config.yaml
n_layer: 12
d_model: 192
n_head: 6
n_kv_head: 6
head_dim: 32
d_mlp: 768
vocab_size: 607
activation: "tanh_gelu"
norm: "layernorm"
norm_place: "pre"
norm_eps: 1e-05
positions: "rope"
rope_base: 10000.0
rope_fraction: 0.5
qk_norm: false
attn_scale: 0.177
bias: "none"
tie_embeddings: false
parallel_block: true
init: "trunc"
init_std_qkv: 0.0306
init_std_o: 0.00624
init_std_up: 0.0306
init_std_down: 0.00312
init_out_by_depth: true
optimizer: "muon_variant"
lr: 0.00312
lr_mult_qkv: 0.7
lr_mult_down: 1.5
beta1: 0.9
lr_head: 0.00948
grad_clip: 2.0
warmup_steps: 200
schedule: "wsd"
decay_fraction: 0.56
decay_shape: "linear"
final_lr_fraction: 0.0
batch_tokens: 65536
seq_len: 512
doc_mask: true
z_loss: 0.0001
train_tokens: 369800000
steps: 5643
dataset: "wikipedia_en"
Each number is 50 + 12 x the weight over its row's rms, rounded and kept within 0 to 99. Layers, rows and columns count from 0. The size before them is the row's rms in percent of the matrix's.

# layer 9 attention key, 192x192, rms 0.0442, rows 100-191, columns 64-127
096:63 35 65 52 47 53 51 66 40 45 38 56 47 48 46 46 47 67 48 52 77 41 47 39 44 48 43 43 61 65 42 39 56 34 64 46 38 38 32 42 62 19 59 48 22 72 43 55 65 42 31 46 43 57 72 49 62 51 56 58 71 45 51 46
068:40 47 51 44 63 33 44 50 33 56 44 64 46 51 45 39 52 43 58 57 44 46 52 71 20 38 62 33 52 38 46 51 26 51 49 57 58 52 34 52 53 42 54 48 29 44 42 49 78 39 48 38 38 39 33 49 52 46 35 34 56 44 66 43
090:51 55 64 50 53 49 69 43 85 46 27 61 44 56 65 29 42 49 50 76 55 48 55 38 61 47 49 44 73 53 38 53 67 46 66 64 53 47 50 56 77 40 29 63 55 64 41 41 49 55 52 30 77 59 61 45 40 63 35 38 66 53 43 57
119:43 41 54 45 47 38 51 65 68 58 47 48 46 32 47 46 50 50 62 74 48 50 42 41 41 56 52 54 61 53 61 61 54 58 71 66 36 51 54 42 39 34 32 60 51 68 41 51 53 72 45 41 52 59 76 63 61 68 51 54 59 37 56 48
122:54 44 76 63 61 45 61 44 47 51 46 47 52 30 33 32 31 43 43 69 46 47 41 38 40 39 40 27 69 35 54 63 60 73 44 45 28 28 46 46 63 22 52 61 38 66 52 59 43 73 55 32 57 68 63 47 41 57 54 30 53 55 51 62
088:68 35 36 53 59 50 67 47 62 49 53 48 45 59 38 78 66 49 13 65 50 42 60 45 45 45 68 51 47 42 52 58 33 32 46 52 60 53 47 30 36 88 28 33 63 30 56 33 40 33 45 64 44 36 42 56 39 44 77 47 38 52 43 55
098:71 45 55 43 39 54 51 42 45 42 53 50 65 46 44 70 58 47 83 26 53 56 46 53 63 65 32 48 54 55 57 51 57 56 45 49 66 51 37 67 33 51 68 45 44 50 25 41 61 33 37 52 43 61 39 47 54 31 44 47 50 60 43 46
102:21 52 52 68 67 47 51 42 46 58 58 60 50 29 37 55 34 45 36 80 47 50 46 42 53 36 65 55 48 51 51 47 37 39 53 56 28 66 60 50 61 69 49 49 65 62 52 69 52 59 62 65 62 68 54 52 40 63 55 67 37 49 58 57
095:52 66 44 41 43 51 51 44 62 40 44 72 70 55 56 36 65 50 88 53 68 57 61 46 51 63 43 39 54 55 54 38 28 55 60 25 31 31 72 47 52 47 55 57 43 41 49 55 45 56 54 42 58 50 39 51 40 58 66 50 65 46 54 57
101:37 79 41 21 48 52 77 55 53 73 54 49 65 69 51 54 48 50 48 49 28 57 47 46 73 61 48 49 45 44 55 65 53 32 63 53 42 56 53 47 64 60 34 41 62 47 53 36 48 51 61 46 46 59 55 52 51 53 35 28 26 31 36 42
099:42 39 38 39 60 63 36 54 44 34 56 38 54 36 59 45 40 60 59 60 54 44 50 58 44 45 45 37 55 60 55 48 42 29 62 36 38 39 48 47 68 36 46 34 57 64 40 50 41 57 58 35 45 39 52 62 65 59 56 33 14 44 49 67
095:53 57 36 63 50 63 58 65 35 54 63 54 68 35 49 48 44 65 42 53 70 72 81 59 64 47 57 54 60 60 37 34 58 28 40 55 37 42 35 45 47 63 26 37 63 53 49 50 58 46 29 48 58 58 55 51 35 55 61 51 36 58 45 49
094:53 55 75 58 46 33 49 52 58 41 56 44 47 48 21 54 48 41 52 53 70 54 42 48 57 49 49 50 55 33 75 63 65 37 37 57 59 51 42 43 68 37 45 44 39 64 38 48 60 42 37 40 51 56 61 57 40 60 65 49 47 60 56 43
096:31 52 57 63 34 48 71 51 37 48 55 53 36 69 42 36 52 55 37 30 41 60 57 47 35 29 54 42 68 60 44 44 53 51 51 71 63 66 63 79 50 20 52 51 52 52 63 70 61 55 51 28 43 56 47 49 56 43 63 39 38 43 45 37
100:56 44 38 60 50 17 49 48 56 60 22 52 37 44 54 48 45 44 32 49 53 57 58 61 46 41 34 31 45 32 31 57 42 58 58 49 34 58 36 47 58 52 43 43 29 56 49 58 32 72 59 53 41 32 40 38 42 44 50 35 48 55 61 61
100:71 40 57 63 61 51 17 55 39 61 64 47 39 28 48 33 53 34 54 50 40 47 45 60 32 49 52 42 47 59 52 60 51 36 49 67 39 40 59 37 62 34 55 55 29 57 48 54 64 56 56 43 61 53 42 56 62 54 63 49 56 49 43 42
091:57 51 46 40 41 38 51 58 61 59 58 61 57 59 47 49 60 50 49 60 46 26 36 50 48 41 51 38 42 44 38 47 72 53 50 45 56 53 48 54 70 59 52 48 72 73 36 43 52 34 46 35 55 48 55 53 62 51 64 49 59 49 39 45
097:44 70 50 48 52 41 56 66 42 47 39 42 40 49 65 34 28 68 61 47 39 42 34 65 26 66 34 38 46 55 71 37 55 32 59 60 25 30 55 41 42 30 51 49 39 41 54 56 38 38 51 27 59 58 78 56 46 47 34 41 44 57 32 48
100:41 56 46 54 57 57 66 62 44 52 31 49 32 28 56 48 56 56 48 58 41 54 69 65 54 60 68 48 52 25 48 68 58 55 64 66 45 46 43 41 54 56 53 41 46 43 64 38 68 51 71 50 63 49 41 53 40 21 64 51 61 35 50 42
097:48 51 29 57 35 51 62 68 42 54 48 41 42 30 35 54 42 59 42 48 38 47 53 54 60 44 59 41 52 47 48 48 43 49 57 60 46 46 12 46 40 66 70 40 46 41 47 62 39 61 63 31 33 66 53 48 68 72 56 63 52 36 32 52
097:73 74 61 44 54 51 52 62 30 51 42 42 26 62 49 36 73 42 54 45 42 41 32 47 50 52 52 67 48 58 61 36 47 44 30 34 49 43 53 46 74 51 51 51 39 20 47 45 34 32 45 51 78 65 42 54 51 52 53 54 68 30 36 50
092:57 53 37 45 51 73 57 65 51 53 36 48 55 64 55 64 68 33 60 33 43 33 42 29 64 40 43 57 60 61 56 39 66 39 61 51 41 36 43 26 52 57 43 52 51 50 52 51 50 33 33 41 37 58 54 45 33 60 68 51 43 48 40 68
089:38 44 57 43 63 27 53 37 58 51 71 48 47 47 32 57 55 55 40 45 42 53 55 44 48 59 60 35 48 42 54 44 71 26 49 34 50 45 64 37 41 32 68 48 40 56 48 21 64 48 45 46 59 32 67 51 65 55 81 37 49 68 51 29
088:47 38 68 52 52 38 35 42 38 57 68 41 43 45 61 46 52 48 56 15 52 44 52 48 59 54 45 37 49 57 40 42 49 52 47 69 39 55 50 39 52 52 66 55 75 52 40 45 37 47 56 34 39 49 26 73 37 34 34 50 48 43 49 55
101:48 63 51 46 50 72 29 33 51 21 57 29 46 68 63 26 55 51 71 44 66 52 35 46 75 26 41 68 45 37 26 63 45 46 58 46 63 66 42 56 44 47 53 41 57 46 45 47 41 39 58 37 61 39 53 31 38 50 68 65 49 62 59 37
093:58 51 55 62 66 45 43 48 42 42 38 44 40 44 38 79 43 52 35 58 35 63 49 55 22 47 46 60 43 61 51 62 42 54 53 47 68 41 59 31 38 14 46 60 59 51 50 57 48 60 71 50 52 62 33 46 48 65 68 61 67 50 60 37
100:54 66 56 38 72 46 45 53 59 29 56 58 63 43 44 43 72 57 42 41 49 43 45 27 48 73 32 65 34 60 67 59 72 70 56 60 48 50 66 64 54 63 34 55 57 55 49 47 38 31 58 48 80 58 39 50 49 39 52 36 48 47 39 42
098:58 70 28 46 41 45 45 52 46 59 58 44 62 48 51 50 50 40 53 48 47 48 52 45 44 68 65 63 67 57 48 55 59 54 57 67 75 54 47 58 65 40 54 57 75 34 45 51 60 53 58 44 55 38 47 63 62 50 47 47 52 38 70 66
060:47 67 52 39 49 55 60 45 61 48 47 40 53 74 18 38 13 64 44 49 54 53 65 71 51 51 54 70 58 51 53 48 44 40 32 28 54 72 56 60 58 40 56 70 51 41 39 61 57 46 71 40 68 58 54 43 42 49 47 41 44 31 81 46
068:65 57 45 50 57 66 43 27 65 49 41 45 38 52 31 54 65 49 36 42 90 46 46 35 48 52 33 54 41 60 64 19 59 56 56 38 56 29 41 27 40 61 49 48 69 55 62 61 46 48 56 42 58 51 35 49 59 43 43 49 49 36 65 63
065:61 52 49 57 57 34 58 47 38 32 50 28 42 45 56 55 48 57 60 47 55 39 51 31 66 38 55 60 37 63 49 65 35 37 40 44 47 69 45 75 78 53 59 53 42 48 49 48 42 59 45 56 39 59 49 32 47 56 50 58 60 66 46 63
074:59 44 47 43 47 49 64 66 44 32 41 34 52 42 45 48 44 35 30 75 81 33 60 38 43 48 36 54 25 46 52 63 57 53 75 50 64 35 46 39 50 63 59 33 58 26 44 52 52 47 53 55 48 47 29 49 46 29 42 39 47 70 39 59
074:48 53 55 66 46 53 46 30 43 64 51 40 67 20 45 39 49 35 66 43 57 54 45 50 41 49 47 53 59 57 52 54 64 52 38 21 36 59 54 57 61 44 50 50 35 59 42 40 40 50 62 25 65 69 47 43 57 49 38 40 44 46 39 48
075:41 42 56 29 52 51 57 53 31 54 52 34 58 53 59 60 53 47 59 57 52 47 46 50 43 47 64 41 65 29 63 41 36 67 57 41 42 54 31 34 27 33 54 56 69 60 50 42 20 52 46 69 30 53 66 33 53 61 50 68 47 51 48 48
080:41 58 48 35 56 58 52 35 37 59 44 52 48 29 29 43 46 36 69 58 40 40 38 38 46 66 46 50 39 62 38 47 57 53 52 39 28 49 35 33 62 54 57 57 40 62 57 26 52 50 69 45 50 45 60 56 59 58 52 41 41 54 53 47
073:21 33 55 44 57 74 56 30 54 70 37 38 58 52 69 51 50 59 60 58 72 60 39 49 24 57 37 51 43 43 37 36 43 34 61 60 58 39 54 20 48 45 48 56 45 56 67 56 47 39 42 67 51 49 59 70 58 49 71 52 49 46 41 54
085:32 44 57 60 42 67 54 36 56 65 38 42 55 57 75 62 49 64 53 57 48 55 51 48 48 42 36 50 44 33 70 41 50 20 55 70 56 52 60 35 33 42 53 36 65 59 40 56 52 33 58 56 35 48 53 42 72 54 60 61 49 51 41 54
096:46 40 34 62 39 51 40 34 69 41 39 35 66 73 82 53 57 61 45 49 74 56 57 57 66 57 38 51 36 53 53 50 39 38 62 63 72 50 42 57 37 45 53 39 50 59 43 62 51 44 21 73 70 46 46 48 44 39 54 56 61 43 26 57
103:49 57 61 51 60 65 37 59 58 61 50 37 40 42 55 14 47 54 40 65 60 59 44 50 42 61 33 39 37 63 39 42 30 46 60 48 70 53 55 37 56 50 44 59 34 31 71 57 50 66 66 51 64 53 52 47 56 80 57 52 57 20 64 57
107:40 67 64 49 68 40 46 53 59 44 58 51 43 50 41 34 64 58 62 40 54 40 47 56 58 27 58 50 58 38 24 36 28 47 43 31 49 68 35 52 38 47 51 45 63 72 45 15 50 29 19 45 43 67 46 47 61 57 55 37 62 45 63 63
104:58 47 36 42 67 57 57 69 41 44 56 52 51 58 51 55 69 48 67 36 66 28 49 55 34 66 41 33 46 50 60 34 36 57 55 37 50 47 40 60 47 35 54 50 63 60 32 51 46 39 38 55 56 46 30 33 52 54 56 45 27 54 51 56
099:45 68 61 68 48 42 33 52 50 44 49 65 66 41 34 77 40 48 59 74 32 53 45 40 53 53 41 43 64 73 60 73 33 65 68 48 38 78 60 41 52 64 38 23 66 42 43 53 60 49 55 37 57 68 54 26 52 45 37 55 43 40 54 56
106:65 69 53 48 54 68 78 24 40 45 55 41 70 37 66 30 63 46 68 46 35 52 44 47 81 71 54 37 28 53 41 33 57 70 49 48 50 39 47 43 54 57 49 41 44 39 45 65 49 47 49 53 22 57 40 54 46 49 37 30 47 41 50 64
106:28 46 51 79 31 60 65 45 60 46 37 55 40 35 54 33 71 55 50 42 60 68 43 72 46 50 74 45 18 60 58 35 56 55 76 70 60 32 44 56 53 33 62 46 67 59 65 52 55 53 43 61 44 61 20 63 51 45 51 41 50 46 55 24
103:68 53 60 41 45 50 69 45 63 42 62 49 70 37 61 53 67 43 32 70 55 54 56 59 61 71 28 41 49 30 45 59 69 40 54 53 53 45 65 63 64 70 49 54 45 54 66 66 57 50 52 84 49 36 42 38 39 42 43 37 57 53 59 39
106:38 53 59 37 43 61 31 50 39 59 49 56 46 24 53 30 42 46 28 67 47 60 53 61 35 35 65 48 68 55 43 39 58 32 53 57 34 59 51 52 60 41 64 35 59 46 50 45 53 50 63 31 38 55 43 29 47 59 32 39 59 73 63 44
103:33 49 75 49 44 44 37 59 64 47 57 57 59 52 51 59 56 42 61 61 68 65 38 54 34 55 60 57 43 67 59 37 68 45 30 36 43 68 42 54 52 67 57 47 37 50 38 57 68 68 64 58 62 61 37 33 55 59 46 42 57 34 42 43
101:40 69 62 43 64 38 64 69 64 47 58 59 41 31 38 45 65 40 62 49 41 39 59 47 32 20 36 43 55 75 36 55 53 52 55 41 58 60 43 44 67 51 34 57 51 53 63 71 53 63 42 45 47 40 35 59 30 67 22 18 42 42 31 56
104:53 66 44 50 52 56 37 39 36 38 58 35 73 44 38 49 53 64 49 44 30 57 59 71 34 71 55 31 33 20 46 09 52 49 61 60 52 37 49 28 44 50 71 38 55 59 42 42 67 55 33 62 55 58 68 60 55 50 56 47 52 45 38 40
108:43 55 35 34 59 41 51 45 29 48 60 55 60 46 56 49 61 55 55 70 61 53 59 62 53 49 54 56 52 59 48 45 34 38 41 47 50 59 73 57 28 35 40 49 43 48 39 41 54 56 53 56 59 42 55 59 50 49 70 34 37 46 60 51
108:56 42 55 41 60 58 74 54 59 49 38 30 35 46 22 39 49 40 47 41 37 60 47 52 48 53 41 60 40 61 58 61 39 59 57 44 33 29 70 47 53 75 59 36 56 74 55 40 41 36 47 60 46 32 40 51 62 38 42 45 46 47 50 53
108:51 36 56 47 49 50 63 41 50 67 39 52 59 36 48 62 52 51 79 33 40 27 72 45 61 51 45 67 58 66 57 48 49 53 40 60 46 37 47 68 37 44 51 57 40 00 45 52 54 44 35 44 66 54 61 57 61 47 42 40 57 34 66 42
103:48 61 56 35 46 46 53 55 59 57 42 41 52 43 57 44 30 58 47 53 68 40 47 42 74 57 59 53 59 38 48 63 61 52 52 33 65 42 58 44 36 59 53 53 51 55 26 51 45 55 53 39 66 73 75 54 53 50 46 45 29 50 47 51
097:48 52 37 74 49 41 46 59 33 55 49 63 47 49 55 64 42 44 56 54 43 53 56 54 66 51 58 53 49 72 26 41 43 60 58 36 37 41 37 57 45 49 46 66 38 59 61 53 58 58 33 51 42 45 28 67 45 37 72 34 64 68 19 69
105:66 21 74 51 65 62 59 35 68 57 72 46 70 51 32 51 30 65 64 43 36 34 47 47 71 62 47 62 33 61 57 31 42 62 43 54 61 62 37 44 70 55 55 36 52 60 48 42 33 58 59 42 65 56 63 42 49 45 36 41 49 64 45 57
113:48 51 67 60 33 55 65 52 65 63 67 39 41 53 58 48 37 41 76 46 44 48 46 47 49 58 56 70 69 54 60 44 60 49 79 61 59 49 75 53 42 56 66 22 29 40 47 46 38 36 40 69 53 64 53 50 35 52 52 29 28 39 43 39
104:34 59 64 41 54 66 36 63 48 51 48 77 58 44 62 59 49 66 43 44 39 56 43 66 37 57 63 69 55 35 33 50 57 47 35 41 65 53 53 66 35 54 52 73 43 45 52 38 48 52 68 56 65 43 57 49 55 49 62 43 43 65 34 46
108:75 48 64 58 52 45 58 45 29 36 61 52 56 39 62 41 46 42 58 33 41 59 47 64 36 61 61 42 53 74 40 43 55 52 63 32 61 56 48 43 50 67 43 49 54 54 67 56 39 59 63 43 67 25 39 41 62 58 53 71 28 75 54 41
105:54 38 67 62 65 55 56 42 63 58 48 40 52 33 56 65 32 75 49 71 45 43 52 37 27 49 41 41 44 48 64 66 50 47 46 42 37 57 43 48 65 28 44 68 59 65 61 39 32 31 43 51 43 41 51 45 35 63 53 28 73 48 64 48
104:52 49 32 36 38 27 61 67 52 54 68 47 50 67 39 41 30 62 31 42 75 32 38 61 64 54 51 61 61 38 55 61 28 60 44 51 42 35 45 31 45 45 54 47 51 48 34 70 68 55 77 40 58 46 61 51 44 38 63 40 35 50 54 73
068:55 50 60 53 32 40 63 61 63 47 39 34 41 37 61 60 53 34 35 52 49 43 31 37 47 33 67 58 32 66 38 34 57 28 40 49 63 44 65 70 49 50 58 55 39 54 64 30 51 71 48 31 37 58 49 50 37 55 24 52 66 74 56 55
067:44 55 55 52 58 43 54 42 59 58 52 35 20 29 35 69 47 35 49 61 51 49 75 52 46 61 75 32 53 42 51 46 49 28 46 50 64 76 46 53 43 52 49 56 71 63 46 50 37 55 33 53 44 49 38 42 38 23 66 50 31 77 65 64
080:60 55 61 67 58 39 40 43 61 50 49 53 40 35 70 67 52 50 31 63 67 57 51 55 58 38 76 34 58 28 40 57 61 48 40 55 62 46 48 59 81 35 61 29 61 40 57 38 38 33 46 36 46 41 41 49 30 42 74 46 54 45 46 53
071:60 67 40 52 46 48 54 47 55 39 51 51 56 35 38 43 54 37 28 46 53 30 43 60 69 73 58 58 39 41 35 47 60 45 63 61 71 19 59 49 60 48 66 57 48 45 66 44 72 50 51 58 45 40 59 57 48 47 62 57 49 42 31 59
081:48 48 31 38 25 59 34 51 60 55 65 55 42 61 47 44 42 49 48 48 54 55 55 37 40 38 24 51 37 55 53 65 59 45 46 41 31 41 32 31 49 33 46 57 50 32 60 55 51 60 48 55 44 86 47 52 70 59 58 52 27 58 63 37
081:52 46 41 52 56 59 43 40 37 60 48 43 61 47 57 35 53 49 42 31 45 42 44 55 43 40 46 50 65 58 46 44 57 45 52 25 68 57 52 43 55 42 43 43 41 49 56 58 24 68 62 49 63 57 44 62 66 48 65 76 37 61 47 38
094:50 45 57 60 62 54 32 59 41 57 44 77 72 49 44 39 65 49 74 65 41 47 50 67 45 54 48 56 49 61 53 47 38 46 42 55 29 33 38 44 34 70 54 49 65 25 51 67 62 75 60 50 51 68 70 37 58 39 39 46 61 45 57 34
074:54 50 47 51 50 44 48 49 43 39 58 47 52 45 41 34 50 44 82 51 50 41 36 53 53 49 41 50 62 60 39 56 46 37 47 32 39 68 37 23 57 68 55 68 47 60 61 29 38 60 44 29 40 76 37 40 59 64 38 32 61 46 69 58
122:42 48 36 56 47 63 29 38 54 41 45 38 42 64 80 53 41 52 17 38 61 55 57 46 49 57 52 44 34 57 49 48 55 42 53 63 66 73 57 48 49 36 56 43 60 49 49 52 37 27 37 72 56 37 31 62 51 51 60 58 41 51 41 58
088:48 45 67 66 54 46 34 55 56 77 49 68 51 31 41 30 63 63 65 43 43 46 51 74 34 48 60 46 48 58 81 56 50 44 69 41 38 40 37 39 39 89 57 49 57 60 32 51 53 46 60 59 47 40 65 43 69 36 59 53 42 57 52 47
109:60 28 48 60 61 59 55 63 41 20 62 53 58 48 48 43 52 45 43 32 55 58 48 42 50 47 39 40 45 54 48 37 42 35 49 49 52 33 55 63 35 41 72 40 50 53 55 54 47 69 37 55 55 56 58 43 54 35 53 55 63 59 29 42
110:56 50 42 45 56 41 64 34 35 83 50 76 58 61 48 62 62 61 81 56 52 60 60 67 65 48 29 57 65 60 71 38 46 60 31 52 30 44 49 60 51 61 60 57 31 61 54 52 58 68 59 35 39 64 49 52 42 34 40 58 44 47 54 42
108:38 31 45 55 51 54 50 18 44 58 45 48 55 53 34 60 41 38 58 27 51 38 35 67 78 50 52 63 41 72 55 49 53 37 49 34 60 50 73 57 51 53 34 42 62 41 46 51 46 68 60 38 44 44 56 57 47 34 45 71 34 55 44 45
111:36 70 15 44 44 44 39 57 63 32 55 64 46 34 49 55 57 52 48 53 48 35 48 57 51 44 49 52 42 65 36 58 29 70 46 48 53 53 49 72 73 59 43 49 44 37 39 34 71 56 61 57 37 54 55 48 59 54 57 72 53 34 67 61
114:52 49 52 47 44 66 51 41 66 50 45 48 48 19 22 53 52 48 40 54 52 27 45 73 58 71 58 42 43 52 44 50 55 54 44 64 53 47 87 52 53 62 58 29 37 42 48 61 59 52 65 55 46 49 47 52 69 60 42 52 23 34 30 44
117:61 56 33 29 36 64 51 93 57 47 52 55 56 45 47 57 56 42 60 30 41 59 48 34 68 57 52 64 29 42 57 78 39 59 41 58 63 65 57 60 29 46 53 45 53 51 51 79 64 63 70 63 67 50 62 19 55 47 35 54 80 56 52 34
117:44 55 46 47 65 47 72 41 40 51 52 39 30 67 52 44 44 47 64 50 52 57 49 47 36 33 45 57 50 25 29 62 34 52 72 70 48 43 52 26 29 46 34 55 42 34 47 49 53 56 66 56 36 67 66 61 50 51 44 49 40 63 55 65
102:39 52 41 50 57 39 68 52 55 44 50 53 78 36 55 47 42 52 62 44 46 40 53 49 63 67 49 64 16 59 44 56 53 44 31 64 54 64 42 33 69 67 57 48 48 19 45 46 67 59 50 45 66 36 40 51 45 53 47 62 55 40 51 53
111:65 45 43 68 59 41 48 27 39 59 37 55 49 26 32 59 21 68 34 68 72 56 58 44 56 34 66 48 46 33 48 56 49 49 41 43 42 60 58 27 61 41 66 63 77 51 44 47 66 48 71 63 62 29 59 50 41 47 36 59 40 59 57 41
113:71 23 56 36 62 44 47 70 60 57 50 45 29 38 27 47 25 37 56 45 51 36 49 65 51 54 34 35 43 42 57 70 42 35 35 43 37 53 44 20 59 70 40 59 48 67 60 57 49 61 47 42 62 42 44 42 61 48 36 54 53 37 44 67
108:59 27 46 28 58 52 40 36 43 59 50 64 61 47 70 35 53 46 63 41 45 50 55 58 92 51 45 52 35 50 41 53 35 18 45 34 55 30 77 53 49 65 47 55 40 34 49 43 60 48 49 67 55 23 47 45 60 47 45 42 60 45 51 40
112:58 55 38 66 24 54 61 70 69 60 38 55 52 39 61 54 37 41 38 43 40 28 54 50 61 53 57 60 68 51 74 39 56 25 46 53 42 44 30 53 55 43 50 36 62 42 51 72 47 47 35 44 44 47 50 32 47 67 56 43 48 57 51 43
107:65 33 64 46 34 25 55 45 30 11 57 46 42 40 69 81 56 39 56 37 44 61 33 42 53 57 35 23 51 48 18 51 54 55 58 44 48 46 67 67 47 22 58 38 34 48 51 39 49 49 65 42 52 50 53 55 52 43 48 37 58 47 49 53
114:52 66 61 52 53 15 57 65 60 64 53 47 41 37 38 36 42 37 47 50 55 36 45 54 43 56 40 48 37 58 57 36 41 53 50 74 49 39 55 45 71 40 48 57 22 54 46 62 70 59 58 32 54 30 53 65 54 56 25 34 56 44 52 52
110:49 29 62 47 35 33 55 65 39 35 57 48 48 52 37 48 49 65 52 63 62 61 39 47 58 26 49 51 64 52 38 51 33 28 42 51 60 55 31 50 58 16 50 57 58 59 46 46 50 25 62 55 59 36 36 56 63 40 63 25 44 44 75 50
109:52 56 75 35 62 48 53 42 69 42 44 53 65 53 51 47 53 49 40 39 39 35 61 48 63 37 53 51 28 52 39 55 39 61 54 44 52 50 47 62 56 27 30 53 50 32 57 47 49 36 66 43 64 43 32 62 46 39 23 32 57 32 50 55
105:52 40 46 68 64 42 56 53 45 60 48 66 66 35 64 65 40 55 43 29 20 23 57 36 57 43 41 60 46 44 62 67 60 62 46 61 35 59 54 65 33 61 67 58 41 62 45 43 27 48 73 50 54 43 53 40 44 44 59 74 54 58 51 30
112:53 48 53 48 45 64 39 51 54 47 60 41 39 54 38 41 56 47 64 47 27 61 60 42 53 61 54 45 65 71 59 40 47 69 42 61 60 47 53 38 53 70 55 44 36 58 38 47 50 54 37 42 46 43 57 49 57 28 37 46 33 57 18 55
113:40 74 62 49 55 60 43 50 63 38 47 59 52 31 58 52 49 42 53 60 30 65 49 50 63 61 55 57 30 40 40 47 37 56 53 52 43 65 65 66 24 60 47 39 56 49 55 42 53 56 52 46 54 63 41 32 63 62 32 43 44 55 28 64
113:47 61 54 35 36 45 54 61 54 52 43 50 61 33 59 10 57 67 46 74 43 55 35 68 47 48 56 27 47 45 60 48 62 53 56 51 54 53 19 35 45 43 47 46 52 62 51 55 44 45 55 50 59 30 77 45 59 67 21 38 78 47 48 59
117:33 47 49 37 22 52 73 58 63 29 37 36 46 71 62 43 38 32 56 42 56 60 41 62 57 53 47 67 39 52 57 23 64 41 32 79 51 47 49 43 35 52 59 53 57 39 42 72 63 53 46 41 31 69 21 45 61 56 30 53 37 38 55 40
112:40 48 42 31 41 39 38 55 43 46 70 19 50 37 53 46 39 62 28 48 54 62 21 42 35 43 47 57 31 57 46 57 51 36 47 54 54 57 46 72 45 45 43 48 49 55 32 45 47 48 58 65 63 49 38 53 78 57 64 62 30 53 54 29